From a checkpoint of a small transformer trained on Wikipedia.
Size: width 256, vocabulary 8192.
Training: a variant of Muon for these matrices, 506M tokens, 7714 steps.
Each number is 128 + 24 x the weight over the matrix's rms, rounded and kept within 0 to 255. Layers, rows and columns count from 0.

# layer 2 MLP gate, 704x256, rms 0.107, rows 58-75, columns 128-255
[[131 139 154 116 130 108 112 104  95 149 131 152 131 120 103 164 122  88 111  98  89 141 146 115 113 110 127 174  97 183 135  78 150 148 119 125 163 122 163 117 137  96 147 143 137 141 158 114 115 165 144 147 137 116  88  93 134 135 122 151 159 107 145  97 165 117 143 131 105 114 128 130 124 121 102 135 100 152 167 157 125 131 135 108 136 129 129 123 117 133 116  94 132 103 163  93 133 146 157 110 128 114 182  90 141 120 149 138 136 117 103 130 122 131 148 119 180 151  93 146 100 155 156 136 118 127 144 105]
 [115 147 164 130 165 133 134 113 118 135 128 130 158  89 139 115 123 147 136 129  88 126 112  78 115 112 143 157 136 113 110  93 105 119 155 143 121 120 112 137 162 131 101 139 120 116 146 136 110 150  98 120 103 143 125 132 125 108 154 109 159 125 115 132 145 198  92 159 115  97 117 155 148 124 195 139 107 166 103 112 137 147 123 115 126 103 132 152 120 162 101 135  92  88 134 155 120 123 103 131 138 152 105  94 150 142  94 127  97 135 156 173 160 160 132 126 129 112 110 140 138 107 119 127 203 146 101 144]
 [ 69 137  93 130 131 104 107 139 121 121 166 141  80 154 129 140 127  96 106 128 109 101 129 125 123 169 160 141 122 100 125 164 116 165 115 125 155 118 109 158 111 139 133 172 111  69 122 143  76 117 106  88 117 149 122 142 107 139 128 140 165 137 100 145 117 152  97 142 112 163 123 187 171 139 121 130 103 129 153 121 114  93 123 186 118 107 169 121 109 124 198 111 137 107 100 122 133 135 139 159 139 107 103 141 117 105 122 156  63 167 153 158 118  98 152 129 108 120 117 122 114 126 130 112 181 114 106 134]
 [117 144 167 105 113 149 119 135 165 130  48 161 124 142  95 128 138 162  79 134 126 123 135 142 120 138 139 165 139 130  88 117 143 100  94 160 120 169 107 129 113 119 123 146 156 130 142 123 117 116 136 147 174 127  83  93 145 142  95  96 126 132 136 116 125 102 130 114 107 109 104 162 152 134 144 119 149 144 140 116 115 133 147 181 141 137 115 125 107 118 134 117 139  80 112 167 122 118  97 170 103  94 146 123 113 174  92 115 137 114 113 111 118 162 130 143 116 111 134 128 147 134 149 118 118  97 146 139]
 [144 117 152 146 107 129 146 169 118 145 110 133 167 115 139  94 106 124 131  95 117  98 152  93 103 107 122 106 103 140 133 159 108 121 159 123 134 119 135 146  78 112 152 170 149 173 135 146 142  92 130 103  98 196 136 119 130 117 166 104 157 108 150 110 114  64 129 138  93 125 141 165  87 139 145 122 126 153 114 111 148 129 131 112 100 163 164 127 103 106 127 138  99 204 116 138 118 109 152 119 117 134 141 115 119 161 154 167 101 126 111 128 119 111 124 128 164  72 113  98 148 122 116 140 134 128 121 113]
 [ 99 126 143  96 115 122 120 112 131  96 123 139 131 169 102 104 149  99 141 135 171 103  99 129 131  94 143 120 105 122 129 133  93 160 109 128 105 127 119 119  97 118 138 120 108 133 142  95 108 124 141 132 167 146 107  93 128 138 158  72 126 149  84 141 129 117 106 126 123 145 188 195  92 118 115 114 140 117 143 122 140  92 140  98 111 149 139 104 125 108 129  95 116 108 138  85  98 105 146 100 129 148 167  99 125 109 108 123 133 110 118 146 171 136 134 132 118 164 148 123  99 145 138 165 140 104 117 128]
 [129 155 113 129 119 139 198 104 144  89 123 107 164 166 132 140  86 127 121  94 132 119 145 131 108 116 133 136 119 126 123 108 161 125 153  94 147 146 145 112 117 125 130 148  96 111 156 139 157 102 122 123 164 141 146 119 154 178 176 117 136 109 118 117 128 141 154 146 130 129 155 164  86 157 110 134 138 118 135 107 134 123 129  85 105 149 155 140 149 115 118 134 146 148 144 117 126 149  96  86 132 130 154 145 112 152 123 146 143 135 149 112 138 115 144 145 108  89  62 102 142 115 150 139 116 104 114 131]
 [101 112 101 117 119 129 118 148 113 101  96 114 123 146 122  78 140 126 115 170 136  95 119  96 141 132 140 130 138 130 105 130 130 108 163 138 137  94  92 129 123  91 107 128 141 139 121 144 130 135 108 126 134 147 130 176 133 134 116 104 138 140  88 125 133 121 129 125 118  92  95 131 120 172 134  87 141  55  90 105 136 132 151 124 105 127 151 109 156 144 113 105 137 146 116 110  96 114 155 111 113 157  83 112 126 113 135  80 132 162 142 148 158 100 129 106 161 107 119 150 118 118  96 108 125 122 145 108]
 [102 145 127 125 131 131 130 124  96 112 125 143 142 211 144 112 181 127 140 149 150 140 130 151 123 165 148 131 105 117 160 142 197 130 149 165 137 127 102 114 102 127 111 145 138 135 111 128 171 103 115 157  75 153 143 153 111  94 126 105 133 114 137  97 142 148 130 182 134 130 106 139 127  94  92 193 126  95 162 146 127 123 118 114 151 122 102 129 140 108 106 149 117 105 141 170 151 127 155 134 137 140 154 150 132 114 162 123 137 151 154  99 122 137 159 118 101 162 115 142 161 171 160  90 134 163  96 124]
 [115 118 142 121 118 147 103 166 144  70 123  99 193 134 129 126 134 144 155 176 138  68 163  79 149 131 175 112 106 141  84 135 118 118 137  75 122  98  77 110 157 136  93 106  85 123 164 153 129 131 108  73 130 112 131 142 139 115 167  84 106 140 141  99 140 128 126 136 102  90 124 167 134 143 166  99 132 129 139 124 134 127 130 124 135 169 108 126 158 119 116  79 130 164 112 109 149 129 124 122 119 143 109 113  89 139 138 126 113 112 122 137 177 135 108 173 160 135 111 108 129 109 109  86 154 112 113 119]
 [158 132 127 120 118 112 121 164 164 152 140  92  76 121 146 133  85  92 162 126 143 110 125 113 144 111 110 112 106  99 111 106 107 150 123 126 109 144 106 104 168 178 103 125 148 157 137  86 142 144 131  66 145 120 112 125 115 126 107 108 152  91 106 128 155 177 130 143 105 117 120 137 146 148 129 157 111 144 136 153 146 101 127 112 119 109 142  79 139 148 143 144 105 141 118 176 147 123 123  94 160  77  93 124 141  68 152  92 142 148 156 137 134 139 145 140 150 107 138  93 137 136 112 117 146 126 142 107]
 [112 141 121  89  93 141 153 136 114 155 120 144 221 105 151  79  98 124 146 163 148 118 161 100 140 162 134 140 155 176 147 169 144 138 132 154 131 126 148 129 114 104 103 153 143 142  81 129 102 176 113 135 128 128 154 112  86  92 124 140 119 109 161  82 127  58 129 118 123  81 109 163 122 124 137  82  89 131 129 122 161 102 174 162 126 104 132 107 138 139 154 120  99 121 147 115  80 105 140 131 133 110  96 101 147 149 123 149 107 137 149 148 191 106 122 172 127 174 103 123 141 182 164 159 133 137  90 110]
 [101 141 101 100 108 121 105 117 125 143 134 125 157 158 139 134 117 110 119 125 152 126 125 141 132 175 155 114 178 125 105 136 106 121 152 196  99 107  98 131 133 111 182 146 188 119 127 127 158 117 183  91 152 114 126 138 147 120 137 123  99 103  98  99 165 137  98 148 133 122 149 158 140 149 156 123 156 127 110 110 121 155 137 101 126 141 131 117 132 120 130  94  97 139 113  96 173 146 152 156 105 116 152  82 105 135 168 123 135 103 132  98 152 133 141 100 165 104  98 153 118 134 155 123 152 137 151 144]
 [124 166  88 140 104 132 144 110 162 179 134 145 148  84 118 147 125 162 105 125 150 185 162 146 111 134 110 123 141 124 141 118 122 118 114 143  97 120 104 180 142 107 126 133 163 140 161 165 139 130 104 153 132 127 106 101 115 160 114 132 144 105 148 111 127 139 114 131 116 146 137 121 111 114 146 137 125 139 148 153 125  98 129 104 107 128 111 126  89 123 139  95 101 133 114 137 130 152 129 140 120 137 155 123  90 135  74 171 150 143 119  89 127 140 178 143 148 147 155  94 119 146 125 100 104 100 123 137]
 [ 54 125 145 121 133 129 141 134  79 167 141 136 103  98 123  97 130 107 116 160 125 127 143 109 140  83 100 141 129  77 126 123 136 101 138 156 155 160  78 144  96 115 117 135 112 146 117 172 173  99 100 146 125 139 133  56 141 150 118 145 122 128 126 117 126 143 147 135 154 154 117  64 148 126 140 125 124 123 114 127 136 109 142 118 120 131 109  99 134 113 163 145 102 117 143  93 145 139 131  87 141 128 121 109 145 116 164 115 149  92 141 139 132 152 114 104 130 145 119 162 144 143 115 144 149 141 108 176]
 [ 98 135  89 147 145  91 157 182  75 120 160 138 121 154 126 117 114 133 103 120 108 143 109 123 149 151 121  89 169 161 115 119 162  93 164 175  83 161 139 143 130 157  79 138  93 135 131 137  86 128 115 136  89  90 139 124 118 104  90 118  87 136 102  83 145 104 121 141 144  88 128 142 126 139 102 152 100 139 120 131 124  94  63 110 133 142 141 112 118 133 107 181 141 132  95 141 117 119  96 152 119 137 148 122  95 164 136 143 115 135 163  96  80 170 126  83 138 106 151 107 152 143 111  88 131  95  96 115]
 [120 124 153 144 120 108 108 114 119 145 130 158 125 118  92 123 140 149 116 115 136 131 126 115 130  90 136 112  49 118 164 173 175  87 152 160  71 134 142 138 164 134 109 101 147 109 114 133 176 140  97  96 147 128 102 116 147  91 124 134 124 136 107 149 146 115 132  90 153 157  97 173 140 162 124 148 124  93  78 112 152 117 168 157 100 165 126 132 173  98 130 124 141 156  94 133 117 110 141 113 147 131 115 128 129 114  88 127 126 112 152 119 100 109 129 141  54 133 116 126 139 107 128 126 123 147 112  76]
 [138 126 124  81 123 146 139 138 175 109 113 138 141 151 134 140 192 126 119 138 137 166 151 150  89 109 127 140 109 125  78  50 137 121 118 141 162  91  87 121 118 135 109  90 148 134 143 129 112  91 105 134 147 132 124 148 177 122 150 125 136 130 103  89 107  52 156 121 104 130 152 117 126 130  89 107 110 180 112 139 143 114 137 101 127 126 121 126 131 127 105 121 116 108 117 153 187 123  57 128 123  99 145 120 134  89 128 117 156 165  91 136 114 172 133 126 121  71 161 148 166 105 132  91 101  73 117 164]]
# layer 2 MLP up, 704x256, rms 0.108, rows 58-75, columns 128-255
[[148 185 189 169 119 144 117 105 170 140 119  94 176 134 124 110 156 124 134 133 134  55 133 128 116 142 136 119 124 131 121 136 101 114 153 141 156 147 141 135 115 109 104 138 133 111 106 131 123 129 110  95  57 135 133 144 115 141 129  74 116 145 111 131 118 120 129 158 110 136 109 117 124 121 155 143 121 133 140 166 164 137 155 123 125 130 132  94  85 163 102 138 133 174 125 173 135 105 151 102 152 130 117 149  83 123 114 130 108 158 120  82 147  93  87 131 115 159 137 159 159 142 173 130 154 184 141 175]
 [ 94 125 132 107 125  89 125  82 180 127 156 139 135 122 132 121 111 102 129 141 126 150 158 114 131 141 127 120  79 112 136 112 131 154 123 143 134 132 118 144  69 138 142 153 120 162 135 140 122  80 119 155 170 151 105 121 131 147 104 114 152 166  82 158 107  99 136  91 150 122 131 110  89 103 110 129 155 100 166 122 131 138 120 133 132 108 147 126 128 120 185 154 159 151 130 101 108 136  99 170 150  98 146 144  92  74 141 102 150 122 127 124  93 128 140 127 106 120 105  83 123 165 136 135 128 152 123 113]
 [117 115 156 141 100 145  98 127  93  98  46 115  96 145 115 126 156 144 163 161 123 146 139 103 122 119 126 157 119 109 157  88 138 121 132 117 138 173 140 165 139 114 150 148 131 109 133 119 155 140 165  86 159 112 141 104  98  91 150 107 117 138 129 105 150 113 109  99 138  96  87 108 123 125 138  98 104  94 136 117 108 128 119  83 144 151 135 141  92 126 123 132 115 118 162 117 125 151 158 114 148 160 113  97 145 134 177 131 155 106  61 136 118 134 109 130 179 136 146 154 132 143 141 164 118 126  99 186]
 [171 130 119  57 106 132 120 122 158 149 112 153 108 137 123 144 102 140 133 101 136 135 161 153 122 112 108 136 153 161 145 133 172  91  98 121 172 171 114 138 115 140 182 107 130 142 122 128 145 152 162 103 142 167  96  80 157 189 128 131 127  83 129 108 122 124  87 118 107 166 157 129 150 168 132 141  99 181 121 149 101 160 158 141 117 133 116 158 127 134 104  76 119  89 138 106 103 110 104 127 119 103 136 142 103 134 127 139 157 119 115  83 131 140  98 111 125 125 167 156 135 147 137 115 138 127 136 110]
 [103  89 132 153 167 149 123 146 144  94 147 107 144 168 126 132 134 116  81  95 135  95 138 127 110 146 143 141 130  96 152 102 138 111 159 126 140 164  94 106 126  74 144 147 176 136 137 117 124 116 152 139 154 116 163 119 142 108 129 133 102 120 124 136 117 105 130 157 158 120 134 168 141 154  98 111 154 115 133 132 123 100 124 112 105 121 165 131 118 136  99 131 105 134 175 122 132 158 115 145  81 138 121 143 121 104 136 163  81 140 156 135 101 129  74 130 147 122 127 103 128 144 130  87 107 123 133  94]
 [102 109 138 119 100 113  98 134 136 127 129 150 125 136 117 166 145 138 152 128 109 123 173  68 109 124 103 146 109 113 139 122 114 111 117  96 133  80 151 133 136 115  89 148 132 112 141 131 162 141 134 116 148 120  80 118 150  92 134 121 112 133 151 117 134 142 150 120 131 148 110 142 132 118 156 157  88 107 101 152 122 116 141 130  91 109 162 102 142 118  79 108 158 131 136 127 140 109 111 116  93 103 132 135 156 122 105  85 109 151 110 109 173 140 153 115 143 153 130 129  90 100 102 158 139  81 149 175]
 [128 103 130 113 157 145 146  90  89 112 138  99 148 102 165 116  84 152 126 151 160 113 130 108 125 109 142 155 174 136 114 162 101 122 167 143  83 133 130 101 118 128 130 153 128 131 169 141 147 106 124 134 150 173 136 104 117 154 135  83 107 107 145  84 132 146 119 111 123 121 135 127 131 182 109 101 142  76 132 108 142  99  95 137 134  97  73 138 142 150 145 147 107 125 147 143 118 135 129 122 110 134 124 124 162 146 141 105 166 113 149  80 125 158 127 128 156 168  84 103 120 168 102  85 132 191 105 112]
 [102 160 150 108 125 122 117 113 113 110 129 128 139 105 126 130 122 151  91  92 114 117 130  89 123 146 108 127 154  68 139 147 149  65 152 137 141 139 153  95 135 100 140 179 142 153 135 135 152 171 117 152 113 125 139 119 146 144 154 149 144  89 156 149 119 109 111 167 158 134 118 156  83  89  82 140 120 106 156 166 144 121 168 104 118 136 162 119 136 122 126  91 102 147 140 140 154 115 149 133 123 135 118 153 182 129 154 152 169 169 106 115 120 111  91  85 131 134 107 149 143 142 162 146 101 147 106 117]
 [ 86 131 124 139 105 104 111 110  81 129 149 126  83 124 114 135 128 122 113 113  69 137 140 148 118 143 138 120 140 166 127 133 109 157 171 170 158 126 130 133 160 108 142 127 131 113 151  67  65 145 143 113 106  96 111 123 129 155 112  82  78  73 142 160  87  85 128 138 142 111 141  79 155 178 104  97 153 110 153 131 141 135 141  89 189  99 109 121 103 151 136 189 163 164 124 147 165 138 100 135 126 105 130 127 110 136 114 133 114 143  97 148 140 133 166 106 159 128  94 133 109  99 122 130 173 127 149 139]
 [130 144 136 104  95 142 116 150 117  79 140 131 150 154 120 107 141 154 121 144 122 131 165 125 131 107 187  67 147 139 103 175 123 115 112 136 152 125  88 116  88 121 109 122 121 149 141 134  88 110 129 110 135 113 132 122  87 139 133  97 103 131  93 126  74 145 110  89 134 104 135 124 126 134 145 135 107 142 128 115 114 174 156 115 147 138  57 148 129 152 125  99 138 172 106 104 168 138 112  93 134 148 105 133 130 118 154 153 150  92 127 118 141 125 151 138 153 137 118 134 142 137 149 108 148 136 101 164]
 [117 159 110 154 105 155 130 165 121 130 145  80  83  88 135 115 151 158 123 165 119 112 168 107 141  69 147 143 142 163 143  93 114 162 109 188  98 154 141 102  98 141 172 110 149 114 111 125 131  83 112 113 121 153 158 143 177  95 111  83 103 120 130 112 152 108 108 101 134 116 176 156  74 105 168 106 104 141 125 189 121 182  92 158 140  97 121 102 161 137 117 125 120 151 169 127 147 140 140 163 133 134 154  90 153 138 116 109 104 148 161 156  99 128 138 135 126 105 114 121 146 145 147 137 179 140 125  77]
 [145 117 154 127 117 152  97 102 129 106 120 130 146 193 100 118 126 133 137  93  97 167 157 152  67 166  86 120 110 107 157 143 105 114 108 132 129 138 112 122  94 120 117 127 132  85 131 117 112 189 126  93  82  99 102 126 136 125 124 148 112 109 146 123 135  98 150 125 100 118 127 115  67 150 112 134 112 136 114 143 141  93 138 127 115  76 123 111  97 122 128 133 118  83 136 102 132 161 113 168  96 114 102 102 134 176 129 135 105 174 135 117 143  94 131 115 119 179 133 113 158 171 119 124 141 137  88  98]
 [127 142 146 139 122 112 132 150  83 141 152 139 116 136 116 104 112  93 160 108 106 127 154 121 142 183  86  94 119  67 163 154 151 121 123 112 175 136 130 132 142 118 135  92 116  82 128 138 118 144 135 159 168 148 143 119 120 148 173 135 137 116 166 128 141 124 155  78 102 120 148  96 113 127 154 134 128  96 127  87 144 152 124 118 134 117 130 114  85  83 131 138 157 151 170 105 137 158 140 131 153 124 146 154 130  89 154 140 126 127  88 146 158  95 104 123 112 179 102 185 152 164  85  92 126 122 121 179]
 [132 166 127 110 120 141 181 112 141 128 114 147 142 140  84 102 132 139 139 113  97 125 148 153 101 119 100 101 123  69 122 150 149 119 132 127 131 162 127 105  92 133 142 151  73 119 117 145 144 141 149 173 148 118 143 142 108 107 100 115 100 118 178 110 132  88 148 120 171 113 126 158 154 122 112 111 133 151 133  96 121 118 122 120 143 153 137 135 137 126 114 161 135 144 120 135  88 120 134 157 124 107 141 125 144 149 113 174 143 164 105 136 140 142 113  82 114 164 122 137 140 111 164 118  86 121 128 121]
 [113 109  92 108 113 144 139 132  84 137 112 135  95 139 117 111 104 124  88 154 150 104 161 138 141  92 122  74 101 160 124 127 109 134 124 149 145 122 114 141 119 116  71 128  93 158 154  59 132  90 113 130  76 110 119  70 127 107 106 112 142 122 112 117  85 141 115 136 167 112 133 128 163 118  69 128 197 116 140 147 127 107 122  97  81 172  88 106 156 147 125 111 120  93 126  93 134 139 107  84 138  84 117 129 107 156 107 127 136  77 118  65 137 148 134 139 106 157 129 110 171 146  91 151 135 127 125  99]
 [171 137 162 151 152 192 162 123 148 169 142 125 172 162 138 150 114 121 139 130 123 152  85 136 159 126 145  88 126 106  78 147 190  92 155 141 113 146 130 103 125  89 136 115 149 146 159 109 100  83 129 118  90 134 130 131 115 145  86  88 134 119  77 122  73  88 141 124 162 128 137 136 105 100 134 147 133 118 118  91 125  68 108 119 177 142  73  70 128 113 158 145 122 155 131 137  92 149 144 159 112 126 167 119 109 145 132 140  89 167 104 100  82  97 139 191 142 141  85 108 138 134 177 161 137 143 123  92]
 [106 170 121  85  79 113 124 137 112  86 134 105 138 142 129 119 123 155 146 127 118  97 114 161 157 103 111 141 126  88  59 122 119 116 155 140 117 174 137 151  97 135 114 125 139 139 101 159 171 120  93 139 131 128 148 125  96 145 145 140 199 176 141 145 153 155  83  96 166 147  89  95 105 159 145 163 120 145 118 166 122 116 188 162 116 128 158 148 157  93  95 111 160 160 142 118 113 110 121 123  94 150 136 106 116 112 105 116 157 130 109 152 180 175  93 139 153 116 162 150  97 106  79 162 145 151 108 121]
 [111 162 105 145 145 126 124 137 128 133  78 143 115  88 146  84 181 149  75 121 106 139 133 145 138 141 125 113 123 107 138 123 150 150 126 160 123 103 114 116 144 101 123 132 133  99 135 183 102 132 120 155 117 127 122  86 106 115  99 147 108  70 132 120 173 106 170 121 121 107 136  90 161 153  71 130 192 132 156 176 130 144 119 111 116 122 130 158 155 101 137 137 164 162 122 124 133 123 138  89 145  89 130 118 140 119 150 151 110 140 120 132 142 100 115 142 128 132 142  86  94 121 178 137 176 115 128 103]]
# layer 2 MLP down (transposed), 704x256, rms 0.0597, rows 58-75, columns 128-255
[[154 180 166 160 160 122  93 110 140 123 151 101 147 118 104 113 161 163 148 138 103 121 181 163 122 171 119 143 147 126 164 126 113 121 113  97 149 133 143 134  74 103 112 157 168 115 110 115 126 123 145  82 133 114 132 161 105 113 113  93 118 106 136 128 107 132 165 129 117 131 102 156 122 141 132 132 119 106 104 138 142 136 140 114 147 122 125 123  87 116 118 137 131 141 153 123 130  88 144 137 128 145  87 158 102 159 116 121  94 158 128 128 133 129 125 147 154 155 139 160 143 145 118 137 120 181 170 160]
 [114 148 166 138 121 113 117 158 141 116 157 123 109 114  95 124  80 120 174 110 186 134 130 160 124 133 108 129 102 142 127 139 151 157 118 142 118 139 134 107 113 139 111 162 109 131 142 185 121 102 119 118 135 116 130 128 142 124  81 133 151 133 146 132 120  95 163  98 146 129 126 121 117 133 105 145 122 135 152 138 107  84 137 135 121 132 134  94 135 145 165 125 123 140 129 136 107 132 128 129 129 135 164 146 152 126 141 151 153 118 127 121 112 131 100 150 121 126 177 120 147 175 107 115  88 134 145 107]
 [128 100 173 105 150 107 115 149 153 117  95 169 144 116 147 138 125 131 138 127 133 113 130  74 139 142 122 128 115 127 157  96 114 159 119 118 116 130 135  78 131 171 146 181 129 156 107 133 139 127 123  71 115 154 127 136 114  97 153 119 127 155  93  91 177 132  95 103 162 130  63 114 138 156 177 124 125  99 108 125 145 124 154 121 139 133 134 125  90 169 161 135 123 133 147 112 151 147 139 117 114 159 188  78 166 113 103 126 189 121 121 102 132 175 140 124 106 129 144 143 160  93 160 142 130 100 138 119]
 [164 123  98 130 130  88 119 109 181  91  92 135 125 129 152 161 124 136 105 110 118  98  80 152 163 147  81 181 123 112 150 168 169 122 125 146 133 123 120 142 114 156 157 158 127 112 138 135 114 137 139 140 110 138 122 100 125 131 104 115 124 112 131 111 158 131 147 122 107 114  91  88 115 137 100 125 159 152 127  99 136 123 116 134 110 149 124 138 125 113 119 116 112 116  94 151 120 148 162 113 154 137  84 161 153 113 144 132 132 139 132 141 126 125 116 132 131  97 103  87 132 124 157 133  97 140 155  81]
 [146 124 116 134 137 154 141 156 126 138 157  82 106 116 166 136 134 116 130 131 144 144 103 168 102 155 102 138 148 135 114 131 100 126 120 173 138 158 128 136 139 143 117 143 130 133 121 139 146 179 126 161 178 146 129 154 121 130 114 158 127 125 151 154 143 136 155 174 169 105 147 115 137 118 146  79 119 115 138 129 143  69 131 152 115 127  98 117 120 124 124  87 116 113 122 108 158 141 143 123 130 151 139 150  78 124 136 107 140 114 124 169 127  87 127 145  86 129 114 129 129 165 141 108 116 134 130 161]
 [129 152 128 118  94 131 136  90 174 119 144 127  94 121 107 119 160 118 136 119 115 108 159 113 124 105  95 181  99 148 107 130 121 117 112 169 149 137 103 143 128 100  79 150 131 149 144  82 152 123 116 136 100 132 149 125 161 176 121 133 111 122 155 105  93 119 127 133 106 153 167 137 120 130 136 156 146 110 125 154 106 102 131 152  98 168  97 140 128 116  88 135 128 116 106 100 120 153 133 117 150 128 171 107 145 130 133 127  85  82 126 109 152 150 145 172 159 110 122 113 124 125 146 105  88 102 124  70]
 [139  82 115 154 127  85  93 151 152 120 149 130 148 109 122 120  98 106 112 111 112 117 131 136 131 136 141  62 110  67 139 147 114 136 119 145 102 119 120 117 164 136 144 108 166 126 110 106 120 169 171 124  78 109 117 130  90 122 143 128 143 178 139 152 133 116 117 127 158 151  98  87 157  85 123 156 142 150 129 140  95 154 151 147  85 145 121 132 142  98 102  77 109 131 127 132 127 157 162 132 117  69 103 134 112 111 163 134 118 108 147 114 154 124  82 117 164 149 182  98 130 125 114 162 157 138  93 153]
 [121 134 130 132 203 125 110  98 138 135 102 140 143  91 121 118 180 102 131 129 124 137 128  79 156 122 126  91 152 114 114 169 146 109 162 129 129 186  85 133 128 124 135 115 121 110 107 151 131 165 122 119 103 132  97 115  86 148 154 140 119  92 150 113 105  72 127 135 153 113  51 118 131  82 129 133 133 128 115 109 108 135 104 109 130 159 117 145 132 150 136 139  76 102 145 119 160 114  98 121 120 113 124 168 157 123 115 122 120 165 138 154 115 118 139 161 121 186 154 121 134 120 126 108 145 105 121 163]
 [136 101 108 131 114  85 170  70 146 157  67 116 148  90 121 116  90 124 132 151 115 122 127  79  95 123 128  89 145 122 136 170  91 131 137 117 128 139 137 151 146 147 106 130  78 115 147 101 113 148  93  89 137 126 137 114 119 195 136 152 137 102 113 147 129  98 129  98 127  99 117 149 143 156 107  61 141 120  68 134 127 104 144  91 149 129 104 155 153 125 157 155 155 119 109 115 123 122 111 120 149 164 102  92 123 133 166 127 123 106 115 183 123 145 111 177 161 145 161 136  69 109  93 181 141 106 156 130]
 [ 91 155 106 129 146 132 110 114 118  97 105 137 123 113  86 103 159 196 152 127  96 131 128 128 157 121 123 134 135 161 153 130 105 127 144 127 182 183  69 151 145 153 157 164 145 163 108 121 122 101  95 159 133 115 109  99 158 127 108 160 142 119 115 126 158 148 107 125 120 140 126 115 116 137 158 108 161 119 156 110  83 155 127 143 160 125  70  77  77 133  95 145 121 126 152 123 135 161 125 135 126 124 132 154 188 121 151  93 139 134 127 136 155 101 176  94 111 148 115 115 130 129 162 162  98 128  96 130]
 [117 117 144 181 124 130 164 134 131 142 112 147 163 111 161 149 165 118  81 115 126 136 113 143 133 149 107 116 144 109 154 138 123 129 108 104 118 112 172 178 143  92 179  99 146 134 155 137 138  98  96 191 114 132 189 149 165 113 153  78 141 139 137 171  97 116 135 109 146 107 139 101  77  99 102  79  94 137 115  93 151 130  75  95 124 145 129 130 109 123  88 140 178 142  83  92 113 151 129 119 118 141 126 156 135 133 127 122 113 129 122  96 118 120 136 121 104 132 139 107 111  99 107 154 119 163  79 187]
 [122 114 138  98  90 119  68 190 135 102 128 128 129 156 130 106 196  98 119 134  83 170 115 134 151 120 113 152  89 182 111 127 118 163 165  67 127  74 147  94 125 122 101 143 108 152 129 160 145 138 130 102  76 138  71 115 149  94 124 139 137 137 102 177 126 149 160 161 113 155 116 129  88 122 154 108 152  85 167 150 104 154 149 127 128 149 135 111 121 113 146 107 137 152 152 142 127 113  81 146  96 143 147 133 133 194 118 120 162 127 122 109 125 166 189  91 100 127 108  88 184 121 119  94 151 117 102 138]
 [151 144 161 156 149 122 174  98 127 159 140 111 120 164 158 163 133  94 146 141  98 131  90 132 124  85 129  86 185 153 134 142 119  88 155 163 113 139 131 104 113 136 157 163 139 150 112 133 157 117 130 121 131 128 155 138  96 113  66 149 100 108 125 141 158  73 102 154 104 117 120  96 162 130 123 132  93 163 138 122 105 103 128 126  76 152 120  98 107 143 144 120 149 146 140 112 117 136 124  86 132 122 114 141 137  98 112 151 112 127 152 130 160 156  90 116 144 154 135 134 160 138 132 137 103 159 146 159]
 [131 123 146 132 139 124 135 130 136 150 127 129 129 108  73 165 132 108 103 116 135 121 123 124 133 101 127 124 107 126  96 102 154  93 112 117 101 140  72 130 111 101 142 101 114 132 115 124 157 161 114 151 143 128 107 108 130 141 125 137  81 108 147 115 120 150 141 106 141 140 131 155 115 112 135  98 141 151 121 155  87 157 122 127 156 123 126 148 154 144 152 116 147 148 132 122 103 156 119 130 109 155 167 164 141 113  97  89 126 147  97 129 153 110 102 131  56 134 123 133 161 140 134 105 107 101 120 171]
 [116 138 107 111 145 117 196 135 140 124 108 102 125 131 137 121 110  96 128 140 108 132 134 101 109 119 189 128 115 194 115 114 113 140 154 111 109  71 156 117 132 133 140 137 114 124 128 132  84 153 147  87  89 180 132 181 132 108 176 117 174 128 134 177 134 101 119 116 144 109 122 137 116 100 134 113 121 137 122 152 106 140 120 123  93 107 148 139 149 144 114 129 170 146 128 159 120 123 133 151 144 137 137 139 141  98 105 146  80 146 169 131 123 116 129 144 171 109 145 148 142 145 133 121  98 142 125 111]
 [104 161 136 142  83 145 143 105 128 133 153 139 166 125 139 151  96 102 138 130 149 123 109 121 196 110 125  91 122 100 117 173 114 129 141 159 107 104  84 163 123 103 130  83 147 151 160 151 119  93 111 128  89 143 142 113 125 144 161 164 171 157 156 158  94 112 145  91 131 161 120 133 102 132 149 112 112 120 167 141 183 167 125 144 119 133  91 129 123 121 113 134 130 164 159 106 114 118 112 134  95 154 166 110  93  95 136 112 138 152 145 154 155  91 125 102 105 150 101  99 142 151 134 156 116 115 142 104]
 [127 125 146 101 158 117 168 150 143 136  96 173 178 120 141 150 159 145 135 127 135 114 124  89 104 150 122  97 108  53 135 147 160 151 159 124 147 107 180 122 112 166 156 165 116 122 193 150 117 103 132  62 160  90 118  93 121  91  78 123  98 117 150 136  97  73 135 124 141 146 100 152 142 123 105 120 153 117  84 120 120 143 104 167 116 131 132  80 145 108 150 154 143 153  93 129 169  86 138 155 157  85 153 117 136 128 103  90 174 117 145  97 120  98 179 156 112 131 134 117 120  76 136  76 135 133 121 125]
 [113 145 139 135 122  89 108 132 149 127 145 136 101 168 107 158 119 103 147  90 118 164 140 155 150 127 126 129 169 113 135 124 112 129 109 105 142 101 153  79  78  87 113 155 153 123 161 119 115 148 149 102  98 166  96 118 137 117 119 143  86 124 180 115 118 131 106 182 102 155 111 109 131 131 133 107 147 137 139 122 136 170 152 116 162  92 131 112 116 175 120 141  89 138  99 128 155 166 100 121  94 178 126 103 153 138 134 142 112  93 102 115 105 168 166 133 179 123 124 133 101  81 182 170 116 148 115 175]]